Weights of a small GPT-style language model, trained from scratch on English Wikipedia.
Size: 21 layers, width 128, 4 heads of 32 (2 for keys and values), MLP 512 SwiGLU, vocabulary 7456, 7.1M parameters.
Architecture: RMSNorm before each block, rotary positions, no biases in attention or MLP, untied embeddings, normalized queries and keys, attention and MLP in parallel.
Training: a variant of Muon for these matrices, 331M tokens.
Each number is 200 + 30 x the weight over its row's rms, rounded and kept within 0 to 999. Layers, rows and columns count from 0. The size before them is the row's rms in percent of the matrix's.

# down: layer 2 MLP down (transposed), 512x128, rms 0.253, rows 228-294, columns 96-127
# gate: layer 2 MLP gate, 512x128, rms 0.214, rows 229-295, columns 96-127
# up: layer 2 MLP up, 512x128, rms 0.209, rows 229-294, columns 96-127
down228,106,243,257,220,218,220,192,223,202,207,186,178,175,220,229,198,195,210,192,224,213,218,183,213,204,196,220,246,182,201,213,219,206
gate229,120,238,218,177,146,203,281,201,201,188,152,175,184,225,186,233,220,201,204,199,167,231,177,172,199,187,219,228,176,176,216,163,227
up229,116,204,186,197,180,185,256,242,204,220,204,185,156,202,214,213,169,218,214,185,227,148,166,186,208,180,183,206,171,185,201,170,175
down229,110,176,210,181,188,169,179,221,238,202,159,202,209,255,184,158,238,203,168,177,200,183,243,149,190,189,204,251,216,194,151,185,210
gate230,096,141,267,250,195,182,227,197,215,238,160,162,220,239,206,201,168,218,183,161,160,225,223,221,198,203,217,227,197,169,187,208,243
up230,098,218,163,205,231,196,187,236,187,250,194,218,174,225,186,153,180,237,210,251,224,212,248,246,136,150,146,185,242,168,204,164,208
down230,100,195,211,210,134,202,190,217,226,289,197,185,190,233,222,167,161,211,187,195,186,218,242,216,173,211,188,149,217,252,210,201,231
gate231,100,235,170,271,184,168,145,215,234,205,190,219,151,214,204,190,184,211,176,220,151,192,125,189,173,212,175,183,189,164,167,150,236
up231,100,236,194,208,211,183,160,198,199,212,232,207,167,240,228,197,174,201,167,193,150,235,137,229,155,201,217,176,179,126,156,186,220
down231,101,226,200,209,194,196,180,225,259,203,244,203,169,243,223,246,190,221,218,150,181,234,164,229,158,176,175,162,213,174,212,148,201
gate232,091,139,244,223,211,214,179,184,257,187,243,189,257,180,219,201,202,196,224,202,203,270,213,214,216,227,241,206,232,212,218,208,197
up232,094,157,235,212,164,213,201,204,224,229,234,223,210,147,226,247,188,210,192,191,248,203,172,257,172,237,255,192,185,227,203,206,183
down232,095,241,190,180,176,244,217,186,143,219,204,206,154,195,157,225,234,163,163,167,196,186,178,239,171,203,151,161,223,243,207,207,223
gate233,095,156,203,115,205,195,209,236,221,229,174,208,165,141,161,183,219,169,178,207,178,243,193,234,219,110,216,169,190,162,209,157,192
up233,094,174,205,128,225,162,208,167,193,248,207,214,192,244,229,197,188,165,181,250,231,215,180,222,146,232,190,254,214,155,196,200,255
down233,096,185,194,145,259,165,175,195,167,210,191,190,205,226,229,211,261,110,199,212,182,234,211,242,197,192,204,233,202,190,191,162,236
gate234,104,206,191,192,264,163,216,169,190,184,176,230,241,142,198,193,202,159,199,187,174,205,171,214,235,153,199,244,186,151,249,167,226
up234,098,175,180,206,182,199,151,188,198,228,231,189,176,252,218,185,199,234,195,224,206,159,218,190,178,245,221,186,221,228,152,224,178
down234,104,164,209,184,182,196,175,218,234,213,204,207,213,170,176,212,229,231,233,267,201,200,192,197,180,242,163,181,198,238,191,200,203
gate235,100,126,242,231,174,156,170,265,253,194,197,205,232,214,190,175,167,213,216,231,234,170,218,177,197,194,187,192,233,144,225,239,196
up235,105,150,222,227,181,156,200,247,162,224,197,187,222,203,240,201,152,211,237,207,249,217,186,216,151,240,194,183,209,187,212,169,186
down235,101,186,269,175,218,186,148,206,196,217,248,211,233,207,214,186,176,184,221,223,252,198,204,169,181,201,187,191,215,159,219,173,187
gate236,093,220,229,189,214,226,194,185,191,222,255,234,201,203,184,227,185,202,214,212,209,246,189,192,203,189,187,188,130,159,234,199,157
up236,096,262,187,174,235,183,217,263,191,216,182,225,189,232,192,171,190,219,267,201,196,226,195,171,183,170,179,215,138,153,188,214,129
down236,095,219,195,193,221,226,215,211,217,181,222,249,199,187,226,196,252,201,189,211,233,169,165,232,232,144,169,222,165,177,184,156,169
gate237,087,153,193,212,218,205,207,191,234,169,154,223,207,208,211,239,234,167,234,153,139,196,279,199,219,239,186,207,186,194,177,204,205
up237,086,180,179,184,227,210,213,213,215,196,241,188,217,259,193,213,213,188,192,188,199,147,271,202,165,223,241,228,204,201,167,185,180
down237,092,189,208,231,161,218,177,160,187,181,159,233,221,219,214,203,221,190,218,172,197,188,254,130,210,207,178,208,228,200,210,178,162
gate238,086,197,229,180,168,182,276,169,216,156,198,180,191,216,188,201,173,181,219,220,219,211,225,183,178,183,201,177,227,265,215,181,235
up238,079,245,198,170,149,206,203,190,208,193,218,161,191,190,163,224,167,152,212,214,198,247,223,159,207,204,203,232,200,179,190,216,238
down238,087,182,228,139,157,143,240,164,213,189,180,196,232,239,156,265,156,215,230,187,216,153,196,172,198,183,208,178,198,244,203,172,204
gate239,116,193,175,200,232,152,164,185,261,239,176,211,190,247,184,186,171,151,169,196,176,243,198,232,196,217,221,209,172,210,251,241,234
up239,112,196,177,206,258,143,155,178,236,212,201,225,222,252,179,174,193,146,169,195,170,238,228,211,182,178,220,203,177,193,225,218,209
down239,106,146,166,179,235,157,173,174,228,212,212,225,232,227,235,181,184,226,188,236,152,229,211,211,207,255,180,181,187,217,203,215,180
gate240,095,197,189,215,213,219,192,216,237,164,219,215,232,203,186,234,215,223,193,194,257,213,210,210,222,212,227,205,196,227,204,195,178
up240,100,193,249,186,221,183,204,220,192,198,195,212,161,180,188,163,203,160,201,206,141,189,184,257,171,199,182,204,251,186,184,209,145
down240,103,139,181,230,186,186,202,204,203,204,221,166,188,232,256,219,194,187,207,220,231,210,187,161,207,227,183,173,208,234,189,180,216
gate241,107,163,209,180,200,244,238,190,221,205,266,225,251,189,192,192,239,258,194,236,212,236,217,200,208,267,164,157,217,268,197,164,245
up241,107,184,246,249,198,169,240,192,186,153,250,192,246,216,229,186,211,245,207,286,230,243,192,214,205,221,185,177,235,196,250,201,240
down241,110,204,193,231,165,232,227,224,177,205,165,189,180,161,158,220,242,198,162,138,191,184,180,245,226,194,177,234,216,173,137,176,146
gate242,092,210,245,196,147,204,220,184,246,193,209,172,259,219,229,200,193,153,260,238,236,208,231,188,164,173,196,159,199,238,218,197,161
up242,089,211,170,232,167,241,195,142,200,217,155,237,244,218,238,126,230,185,223,215,181,210,208,155,187,213,228,150,170,205,178,231,203
down242,092,237,219,203,183,195,206,192,275,238,182,176,224,214,191,194,197,200,234,215,231,250,240,183,137,179,267,146,233,223,215,212,161
gate243,105,208,153,201,158,209,223,214,202,220,177,244,187,163,181,164,236,231,218,259,198,167,217,254,176,198,207,241,205,230,143,213,231
up243,112,170,167,207,182,178,187,225,208,174,180,237,199,173,219,235,194,152,211,218,177,166,156,209,194,213,197,179,207,224,208,199,223
down243,105,181,186,210,185,164,176,250,234,192,198,249,175,170,205,201,193,169,199,237,163,154,137,193,207,193,204,169,184,218,191,188,203
gate244,110,176,174,159,180,215,117,239,207,189,230,173,184,222,151,152,210,172,210,195,243,195,154,214,183,240,148,218,183,225,200,205,215
up244,110,197,119,246,231,154,215,150,183,208,207,239,194,201,205,221,196,205,217,223,193,183,238,200,230,177,262,165,178,236,221,234,173
down244,106,189,219,243,247,183,250,137,175,207,207,230,167,215,221,229,207,206,209,214,139,200,204,198,202,189,226,177,218,209,206,190,189
gate245,091,178,247,250,169,229,152,190,243,174,282,215,219,206,202,206,238,178,186,171,232,232,248,241,187,242,222,196,167,215,188,232,219
up245,100,208,134,201,181,228,183,202,208,237,180,224,252,180,225,177,265,202,187,239,176,157,147,222,199,254,175,208,229,193,191,174,171
down245,101,220,181,220,218,224,218,213,233,251,230,185,266,227,191,168,226,188,171,228,174,202,156,198,209,249,212,184,190,224,226,167,210
gate246,090,234,189,221,195,218,274,271,188,181,221,188,220,194,189,203,212,185,201,196,191,185,232,274,213,229,158,196,205,206,210,172,211
up246,087,171,145,254,192,222,225,248,172,178,213,228,221,206,206,197,233,209,230,241,180,207,172,254,172,221,217,233,197,202,187,211,198
down246,091,220,141,201,204,182,225,239,213,188,187,238,252,196,266,157,231,216,223,202,165,172,192,271,182,244,160,202,227,187,185,140,227
gate247,111,205,177,187,202,201,188,223,195,185,228,228,186,147,197,213,226,202,237,190,161,252,190,231,191,243,176,179,177,176,169,157,289
up247,115,239,225,216,171,185,168,253,254,222,190,200,196,190,172,225,148,155,151,223,182,183,206,174,204,215,194,232,198,203,251,210,203
down247,110,237,220,216,165,169,173,236,214,197,202,216,170,210,195,239,133,145,228,224,186,216,179,207,191,186,193,253,182,281,233,238,226
gate248,095,200,243,195,173,221,226,208,163,155,174,229,163,186,228,193,216,176,220,227,236,189,236,219,181,227,206,194,179,246,196,221,208
up248,093,182,185,196,297,152,177,249,239,216,185,210,195,190,185,234,191,190,190,201,152,222,170,175,203,187,200,178,208,161,173,182,189
down248,099,209,178,261,161,186,202,171,245,213,261,216,227,201,233,215,145,163,229,199,194,208,241,182,241,208,185,172,210,246,187,207,154
gate249,105,197,170,200,217,141,162,277,190,214,230,195,206,197,212,213,243,192,223,151,231,209,186,209,164,223,184,191,183,224,173,233,250
up249,103,212,167,173,229,215,170,200,190,146,204,209,195,190,191,198,201,181,219,160,174,278,201,235,166,231,210,196,229,204,186,189,184
down249,102,148,225,151,186,229,213,155,207,170,187,189,210,157,200,208,147,259,185,218,121,247,192,226,226,234,224,196,192,94,187,175,159
gate250,112,149,188,206,177,162,221,248,145,209,213,170,200,121,174,198,187,218,175,232,217,207,207,196,260,225,195,190,210,186,224,203,166
up250,099,198,243,160,143,241,175,220,230,202,193,222,262,221,214,210,201,219,228,206,213,163,142,223,260,243,185,187,158,173,220,180,231
down250,102,200,168,213,225,172,240,212,179,179,218,162,198,162,195,221,219,242,195,177,232,189,238,140,230,224,154,152,222,221,216,179,185
gate251,099,210,153,219,165,173,113,190,171,165,183,216,157,183,197,231,204,233,238,210,178,226,182,204,149,216,171,236,229,162,226,186,222
up251,100,178,150,196,214,204,213,150,184,233,167,207,164,173,203,177,225,231,235,246,231,158,191,177,165,204,205,180,247,240,206,175,162
down251,103,221,195,205,188,191,219,228,223,207,214,231,204,229,215,144,172,216,191,220,227,153,190,169,181,200,207,189,169,180,226,192,141
gate252,090,228,163,208,220,218,195,225,168,165,187,191,152,262,244,211,170,205,200,280,191,197,227,227,222,271,211,197,221,191,214,221,212
up252,089,221,235,183,162,149,225,198,245,204,191,258,209,177,185,181,181,161,190,191,191,213,209,204,168,169,202,222,246,198,168,185,162
down252,089,200,192,186,231,238,165,188,166,177,177,215,210,238,187,219,120,227,180,171,228,187,181,223,200,179,192,220,220,224,200,231,243
gate253,094,201,212,221,199,152,176,244,183,219,205,195,188,191,150,157,209,181,205,215,202,222,230,204,205,224,190,157,147,178,178,213,142
up253,089,192,211,184,212,163,199,254,163,148,176,180,259,175,180,184,178,177,206,194,207,254,174,207,186,196,179,236,215,157,181,138,197
down253,093,208,196,182,147,177,175,204,195,175,173,196,245,222,229,250,164,174,157,148,184,254,180,223,198,228,157,195,184,165,171,183,167
gate254,096,226,213,168,175,196,252,189,193,191,230,182,162,177,152,232,191,198,195,221,190,160,144,202,180,184,182,147,166,216,213,212,175
up254,094,233,251,177,136,219,234,163,218,254,190,164,189,213,195,206,235,200,240,194,220,189,147,196,166,212,193,219,183,174,205,200,170
down254,097,211,182,192,168,185,209,191,171,239,169,201,213,211,196,195,212,190,213,150,205,235,159,216,206,199,230,240,186,180,193,195,223
gate255,106,207,201,225,263,211,194,249,168,190,214,189,193,191,139,168,193,237,222,222,162,208,247,180,258,228,232,248,212,199,171,202,163
up255,100,265,202,257,206,144,185,226,179,211,192,183,215,227,204,153,216,268,220,214,201,189,237,223,242,193,226,187,174,176,197,230,209
down255,100,203,201,181,211,237,205,215,140,245,211,220,209,227,176,222,166,221,197,244,175,211,217,201,228,216,208,216,188,178,128,195,223
gate256,086,229,201,168,169,184,225,158,184,271,159,154,207,261,164,181,254,169,219,215,221,121,201,206,135,237,245,190,212,189,232,221,171
up256,088,219,191,191,244,255,243,214,207,181,217,188,219,225,274,262,199,186,216,185,216,200,211,195,241,183,185,136,204,201,166,186,205
down256,097,178,191,209,183,196,213,174,199,216,185,178,188,225,238,218,201,216,204,209,204,187,213,205,206,173,155,155,219,178,162,156,277
gate257,099,222,184,164,226,205,190,177,175,251,210,236,252,165,212,143,168,223,158,155,208,205,210,169,205,199,201,189,204,230,210,203,212
up257,093,238,204,159,222,210,164,211,194,223,189,244,272,212,233,117,185,237,187,183,255,182,175,211,234,185,203,204,227,240,173,183,212
down257,097,221,196,193,202,192,197,189,166,211,214,240,217,189,179,138,178,216,189,110,196,230,202,146,209,202,197,182,186,200,219,145,217
gate258,086,247,176,232,179,176,210,210,181,193,214,164,156,257,203,238,219,290,249,232,226,236,158,232,191,210,156,237,261,177,222,216,273
up258,083,210,260,213,215,172,244,166,221,209,183,204,187,210,190,156,241,184,206,224,210,154,209,177,201,218,195,149,174,218,174,226,142
down258,090,228,177,195,238,145,187,194,198,213,200,204,217,172,203,191,235,172,188,133,170,212,233,190,161,117,248,161,183,226,202,219,149
gate259,100,148,219,199,176,205,213,181,176,282,184,198,264,153,212,208,176,180,187,181,237,178,228,162,145,220,219,194,237,183,228,220,240
up259,101,245,206,209,261,169,171,217,227,119,201,193,92,221,187,196,252,222,220,164,171,221,190,232,254,159,184,198,173,204,189,142,183
down259,104,168,220,186,207,219,201,211,208,160,189,199,182,162,201,201,213,245,234,201,191,229,188,262,136,189,168,183,200,194,155,166,243
gate260,089,231,212,197,194,185,220,222,227,148,204,216,184,216,165,201,240,189,224,239,212,178,190,227,232,123,127,249,239,245,229,208,177
up260,089,209,243,184,210,193,230,220,189,177,201,275,176,193,202,192,209,190,260,207,193,235,227,225,202,126,171,223,220,169,203,192,188
down260,094,226,204,189,231,177,203,207,212,206,187,141,249,214,158,199,255,188,190,189,210,175,138,224,215,166,214,268,192,184,158,170,162
gate261,093,165,196,184,202,194,214,224,213,250,248,258,215,164,208,166,225,216,157,228,176,232,246,220,212,186,188,203,201,181,197,210,254
up261,101,232,203,205,200,199,262,200,229,184,144,231,164,245,260,156,172,215,182,165,191,198,206,197,214,160,163,171,175,169,175,226,183
down261,099,240,149,164,215,200,228,210,202,222,115,213,175,232,280,176,216,195,227,171,200,218,225,200,207,190,214,190,187,200,193,206,166
gate262,090,240,195,227,156,209,219,270,243,169,216,199,250,235,159,208,260,173,192,217,231,175,225,227,175,191,196,235,173,146,219,195,246
up262,092,173,218,168,258,202,186,137,243,220,199,240,143,162,212,231,193,175,234,185,188,210,173,162,188,201,187,223,179,258,143,209,162
down262,098,135,232,196,220,192,199,171,207,228,199,221,154,176,224,241,181,210,249,212,215,238,154,187,196,190,202,200,195,225,185,197,139
gate263,123,167,167,138,195,210,202,180,183,225,173,191,207,198,157,164,243,242,153,149,236,193,194,185,195,157,187,220,207,195,192,181,207
up263,116,205,199,242,178,219,200,202,189,188,209,208,210,185,275,198,148,163,233,248,159,177,215,247,183,212,227,162,198,180,247,219,240
down263,111,182,216,263,164,193,195,224,250,236,233,210,192,276,158,216,224,233,236,214,258,269,163,203,212,232,169,216,188,207,178,190,179
gate264,102,209,222,177,188,217,170,167,254,264,137,159,208,192,183,228,188,209,179,154,209,223,173,112,214,225,248,173,229,208,188,247,182
up264,101,243,158,207,247,184,220,210,242,203,260,243,164,268,193,211,221,231,211,228,196,210,184,285,182,176,136,187,166,198,222,157,215
down264,103,194,224,194,227,193,187,204,226,254,178,168,164,192,155,160,256,231,142,230,195,201,163,190,201,234,206,175,159,195,250,186,236
gate265,102,231,153,206,215,177,233,219,227,230,170,182,163,217,156,218,169,202,156,172,166,181,173,225,178,193,221,228,177,172,187,214,216
up265,106,200,196,163,190,175,227,209,175,221,225,205,237,184,199,182,199,206,153,181,181,180,207,195,224,213,203,224,171,176,198,241,228
down265,102,232,202,204,183,204,216,244,234,188,199,190,173,198,207,191,186,224,138,183,168,162,160,219,152,232,184,181,208,198,196,216,258
gate266,106,204,203,201,177,200,196,196,231,229,180,228,197,221,207,216,244,169,171,218,161,229,158,202,190,207,163,206,174,266,227,173,186
up266,101,221,204,217,230,198,200,217,199,161,159,177,199,158,192,198,144,209,224,163,217,174,229,170,230,175,204,172,224,183,176,190,161
down266,110,215,207,236,212,232,195,219,185,180,210,146,173,171,174,176,196,187,238,208,192,168,253,167,238,191,252,209,226,158,192,230,212
gate267,096,206,176,213,244,161,223,238,206,167,188,220,125,165,196,160,190,198,190,242,216,205,188,198,214,174,210,183,198,197,178,153,224
up267,097,184,200,159,209,187,159,167,184,278,153,211,205,182,218,176,267,180,202,194,201,195,175,227,235,200,185,198,220,222,208,196,184
down267,100,202,225,216,179,261,166,179,224,220,217,202,201,198,206,212,201,173,156,247,220,166,244,229,132,226,265,190,247,231,202,224,191
gate268,099,145,213,231,164,199,215,220,212,146,199,178,167,160,193,196,197,233,162,216,248,191,207,221,172,207,190,216,172,179,233,216,204
up268,099,248,188,225,198,220,205,153,194,214,211,216,159,222,213,194,216,204,191,192,187,152,191,234,234,148,173,214,263,239,257,213,157
down268,101,236,161,218,176,201,163,157,154,243,239,259,211,232,214,138,226,162,226,154,174,209,208,211,184,158,197,226,240,232,210,221,218
gate269,110,238,243,138,242,193,236,217,192,211,193,242,209,186,217,215,202,217,172,213,219,157,148,152,227,215,176,201,202,200,173,153,231
up269,106,217,217,173,210,204,205,194,201,231,219,219,169,249,252,215,233,237,201,201,254,154,161,162,153,211,158,184,172,211,166,184,190
down269,104,204,202,163,272,249,196,229,221,173,211,240,200,195,240,223,212,187,176,213,222,215,211,169,192,264,231,197,176,200,149,179,189
gate270,104,218,227,181,243,240,239,238,226,185,191,202,226,220,181,237,114,151,233,200,264,188,208,175,185,145,196,230,181,159,217,216,193
up270,102,140,184,203,163,178,202,205,187,267,208,199,214,205,196,204,202,163,250,251,180,238,205,213,176,234,244,261,174,196,194,184,224
down270,107,214,165,199,228,182,205,217,172,194,188,184,219,289,203,193,222,192,210,284,159,159,238,210,194,196,241,194,178,207,182,210,158
gate271,095,173,226,201,176,192,149,183,202,209,178,169,178,184,162,190,225,150,261,204,246,183,220,159,114,220,206,202,145,170,237,257,174
up271,094,177,206,233,202,208,254,165,196,199,206,218,197,217,214,184,247,162,216,221,224,191,249,156,132,257,206,184,179,224,266,233,192
down271,098,160,178,192,183,214,193,213,207,201,207,199,173,239,194,176,258,188,229,215,251,173,194,159,158,205,181,203,140,225,243,200,230
gate272,112,150,197,208,191,183,216,203,220,158,206,188,223,207,182,187,221,193,213,218,195,200,196,154,204,142,184,187,163,219,204,225,193
up272,108,205,196,226,202,165,201,223,209,233,164,160,238,227,168,190,180,137,128,162,174,232,165,194,171,148,171,175,152,199,209,208,195
down272,108,179,207,192,192,199,235,220,199,172,156,186,195,275,176,207,221,228,161,175,191,200,209,181,193,139,191,220,126,175,192,207,193
gate273,094,206,246,193,207,227,207,209,181,209,193,240,231,163,217,199,225,182,147,249,137,199,189,193,235,186,159,152,187,190,233,170,199
up273,097,206,220,207,204,188,178,188,229,174,204,274,210,165,169,233,155,200,118,235,189,196,192,237,178,139,159,198,216,200,211,172,161
down273,095,181,226,170,200,209,208,191,199,196,238,207,216,147,181,209,177,221,114,208,219,272,163,211,159,193,193,216,156,187,212,167,191
gate274,098,154,188,214,145,172,176,208,180,199,201,179,270,204,202,192,246,191,218,219,179,144,214,246,160,228,170,205,250,191,206,165,175
up274,110,198,187,166,166,196,221,171,199,246,170,167,259,182,197,250,253,208,188,212,208,177,223,285,153,193,204,215,230,175,159,172,138
down274,102,230,223,192,190,195,226,198,192,256,208,202,232,242,226,164,244,215,217,200,235,242,193,219,166,207,227,218,175,189,204,217,183
gate275,105,226,172,244,145,183,195,254,178,213,200,229,207,171,260,209,222,202,224,255,200,200,177,168,188,221,226,194,106,168,165,211,291
up275,101,173,142,221,205,189,144,249,215,202,195,150,173,171,193,150,198,194,182,183,231,258,162,175,209,197,235,156,102,173,215,196,245
down275,103,187,203,247,231,200,131,198,179,165,214,202,226,199,215,188,172,235,161,190,236,229,220,166,265,216,223,209,206,217,169,199,191
gate276,086,224,139,235,170,177,205,210,211,250,190,234,197,200,152,229,139,208,199,214,226,181,136,202,137,227,217,204,187,187,247,197,206
up276,093,173,182,210,155,164,212,167,203,212,227,191,209,200,164,251,202,243,181,224,175,172,200,223,210,234,232,143,157,186,200,225,198
down276,094,218,201,231,135,193,238,180,260,216,199,236,227,202,173,222,177,212,197,196,210,141,212,225,232,199,207,100,156,184,209,242,218
gate277,099,156,177,214,198,215,224,269,210,164,228,214,235,167,140,186,177,218,225,223,191,232,202,212,220,210,201,210,183,179,140,181,226
up277,101,180,182,234,220,190,233,233,215,200,215,183,250,208,115,209,186,250,211,201,200,231,186,234,194,222,189,217,195,172,116,207,223
down277,099,174,297,174,208,236,198,210,220,226,202,230,252,175,149,262,203,248,238,227,192,183,213,225,224,215,256,251,237,186,149,171,208
gate278,088,205,228,213,224,215,167,259,174,173,160,193,208,229,186,199,209,180,196,180,210,204,137,193,139,205,199,163,175,216,246,168,179
up278,088,180,198,200,167,166,211,225,207,166,140,241,263,207,258,213,159,221,194,179,224,182,156,181,233,192,212,154,208,179,264,214,245
down278,093,220,170,155,200,193,162,255,149,144,154,169,221,225,191,206,246,187,190,130,160,174,185,204,181,171,232,182,167,263,252,192,213
gate279,097,224,149,147,190,192,190,258,185,215,147,245,173,168,157,178,177,253,173,243,235,157,141,186,228,248,185,170,245,214,189,177,239
up279,089,165,200,205,205,198,163,132,244,242,212,193,208,212,174,249,155,193,194,192,192,224,248,261,169,218,188,201,197,198,218,254,160
down279,096,183,156,205,155,235,216,239,267,223,195,204,266,172,153,226,189,251,181,184,195,199,136,217,213,240,218,169,184,243,186,188,225
gate280,102,151,223,218,202,250,194,224,171,174,241,137,202,154,187,163,216,192,198,196,162,162,208,182,179,214,193,240,221,211,201,202,175
up280,106,194,187,195,141,182,224,233,186,194,227,201,161,174,209,145,231,169,174,202,209,213,243,236,158,203,154,189,178,200,200,165,196
down280,105,251,176,181,172,136,258,213,198,203,236,239,212,217,178,163,210,189,191,171,235,262,241,235,205,189,205,167,231,165,206,191,230
gate281,102,151,228,173,228,206,244,214,188,228,216,207,228,217,210,200,193,222,171,159,202,181,174,189,226,187,194,209,226,201,224,280,219
up281,105,212,239,197,213,141,167,192,263,234,204,205,181,230,185,194,216,301,228,140,164,173,219,160,191,211,221,219,256,188,187,232,238
down281,095,238,196,217,187,144,203,174,234,244,211,196,193,205,229,209,197,204,228,150,173,212,183,228,206,193,170,221,190,210,203,226,231
gate282,077,252,231,211,191,165,249,192,186,220,183,220,205,171,188,250,204,190,222,182,204,187,140,183,181,211,234,235,170,158,206,232,241
up282,081,167,203,242,212,169,181,198,208,211,245,163,189,171,208,220,195,174,204,205,196,212,246,194,212,277,210,165,208,214,220,254,192
down282,085,189,173,233,195,189,210,198,252,189,232,197,233,170,218,189,214,150,220,223,227,167,243,170,148,204,204,188,244,239,116,185,201
gate283,125,229,187,168,273,162,168,215,199,235,221,218,210,219,196,212,159,156,231,182,212,264,212,177,195,201,234,137,208,222,262,180,161
up283,120,185,175,191,272,175,193,222,193,234,213,208,197,248,205,189,182,185,216,187,208,253,213,211,179,180,214,170,225,209,221,144,147
down283,107,185,185,233,202,200,181,197,158,198,216,232,152,228,235,178,227,190,222,213,210,188,192,200,166,184,179,280,194,117,159,150,218
gate284,107,249,214,211,176,177,241,154,194,174,205,268,225,190,232,171,248,224,203,264,233,179,232,236,185,153,191,159,216,192,219,179,166
up284,100,241,164,203,224,213,140,179,258,226,199,214,132,196,156,235,176,226,222,222,200,187,190,153,262,180,207,198,223,206,208,223,207
down284,098,225,201,189,227,212,184,230,246,174,215,224,140,208,146,281,172,223,220,199,176,115,151,221,242,202,221,203,214,173,205,231,243
gate285,098,229,204,185,217,210,232,194,201,185,188,185,197,153,176,209,167,249,187,188,195,205,182,218,221,193,166,219,220,206,188,151,181
up285,101,181,245,191,181,192,187,246,194,189,146,219,214,215,183,238,211,239,163,151,204,168,202,164,186,182,207,218,217,180,261,248,181
down285,100,245,176,168,244,145,212,135,198,178,210,159,244,155,178,181,178,129,219,169,190,195,185,209,216,170,219,176,212,220,186,134,182
gate286,110,230,188,242,237,126,189,173,214,115,190,181,223,197,188,214,173,192,205,186,201,203,183,250,232,157,148,186,229,265,150,200,200
up286,111,203,208,248,247,154,207,176,185,179,179,172,200,214,227,221,229,163,256,236,212,197,208,217,164,174,185,140,250,248,212,155,233
down286,106,177,246,150,200,265,196,219,204,247,214,219,229,223,239,187,240,184,177,180,185,228,207,212,168,190,232,196,157,166,201,224,199
gate287,108,215,197,165,164,262,266,198,190,223,167,180,179,187,245,183,179,236,183,190,170,156,194,180,185,189,125,190,209,218,235,214,231
up287,106,154,207,207,158,172,215,225,240,174,198,214,186,151,166,154,225,225,206,185,191,168,218,212,240,129,149,223,238,192,202,181,193
down287,101,192,217,174,163,205,267,192,226,201,197,179,244,230,184,201,227,230,212,157,147,148,187,218,244,216,117,208,185,243,210,242,210
gate288,118,156,186,253,194,223,232,213,189,187,184,184,211,180,190,180,257,195,194,193,208,159,197,189,181,198,176,227,238,178,242,290,222
up288,125,170,177,240,188,212,205,234,223,197,188,184,213,204,197,151,218,201,171,157,263,135,205,192,194,183,166,227,195,214,202,224,207
down288,109,189,228,260,176,164,241,180,199,184,186,238,195,200,195,237,196,247,147,193,231,203,188,247,167,173,197,153,228,153,163,237,129
gate289,097,218,179,217,176,162,222,260,194,198,238,210,235,199,218,182,226,229,212,181,171,238,199,198,254,188,176,224,175,202,173,283,212
up289,106,221,227,205,206,111,203,222,209,204,188,186,198,158,190,223,224,214,229,180,186,172,224,235,164,234,225,198,174,181,124,218,177
down289,101,187,166,222,208,140,259,210,197,245,161,205,183,165,249,176,199,179,247,195,185,228,246,228,158,189,207,201,213,182,141,230,161
gate290,098,201,213,173,195,168,179,214,218,195,174,235,202,206,151,207,160,229,178,138,211,205,153,172,179,229,224,197,189,181,166,196,189
up290,093,173,208,187,180,193,268,206,203,182,239,187,240,210,222,167,211,158,169,222,163,166,241,172,206,166,152,175,224,258,194,195,185
down290,100,207,182,197,199,209,232,210,224,197,225,185,218,190,212,206,246,188,189,229,198,228,217,209,244,118,119,196,225,240,229,200,233
gate291,093,211,210,175,227,234,171,200,190,164,212,174,176,189,151,183,227,196,229,169,208,208,232,154,220,167,179,213,175,151,139,160,159
up291,095,223,225,194,219,266,202,195,161,215,231,208,186,185,182,270,255,206,169,184,190,211,153,219,244,224,148,204,185,152,192,194,190
down291,095,178,180,216,215,148,206,177,214,186,189,194,162,174,221,180,154,184,210,251,178,192,189,192,155,210,224,194,212,251,185,229,223
gate292,118,176,244,200,206,137,257,208,164,179,196,165,213,190,148,230,193,245,168,204,194,142,167,142,215,213,199,188,202,198,227,207,182
up292,117,251,240,189,180,213,180,211,271,191,235,217,203,241,185,214,154,231,196,205,243,210,173,225,191,220,150,193,196,176,266,147,187
down292,111,186,174,189,219,144,249,194,157,238,209,155,180,195,207,263,212,186,225,174,208,201,200,176,215,199,184,193,168,171,219,203,232
gate293,087,224,217,191,174,212,206,216,235,173,193,217,202,200,180,168,127,200,210,200,225,248,223,189,129,240,155,235,132,178,202,216,164
up293,084,217,233,213,196,197,152,215,187,229,154,240,220,214,242,176,141,243,212,216,229,224,183,221,173,240,168,230,154,198,179,242,155
down293,091,220,218,197,200,203,164,201,199,222,146,235,202,186,189,150,215,222,223,233,206,201,188,255,157,262,126,236,169,196,180,203,138
gate294,094,168,208,212,231,179,206,252,187,191,223,184,170,179,206,256,212,207,207,186,252,242,212,260,244,158,216,220,161,228,242,200,184
up294,091,207,151,194,227,161,220,221,180,248,248,168,148,204,173,253,243,197,244,162,243,236,162,216,201,217,208,176,172,170,228,148,209
down294,095,232,217,188,259,260,192,225,216,257,222,208,148,180,227,238,181,146,225,188,245,254,199,203,241,144,215,240,198,241,230,179,168
gate295,090,199,152,118,202,185,183,173,179,185,230,248,261,221,205,233,266,188,272,231,173,199,123,200,243,202,215,157,176,193,170,196,236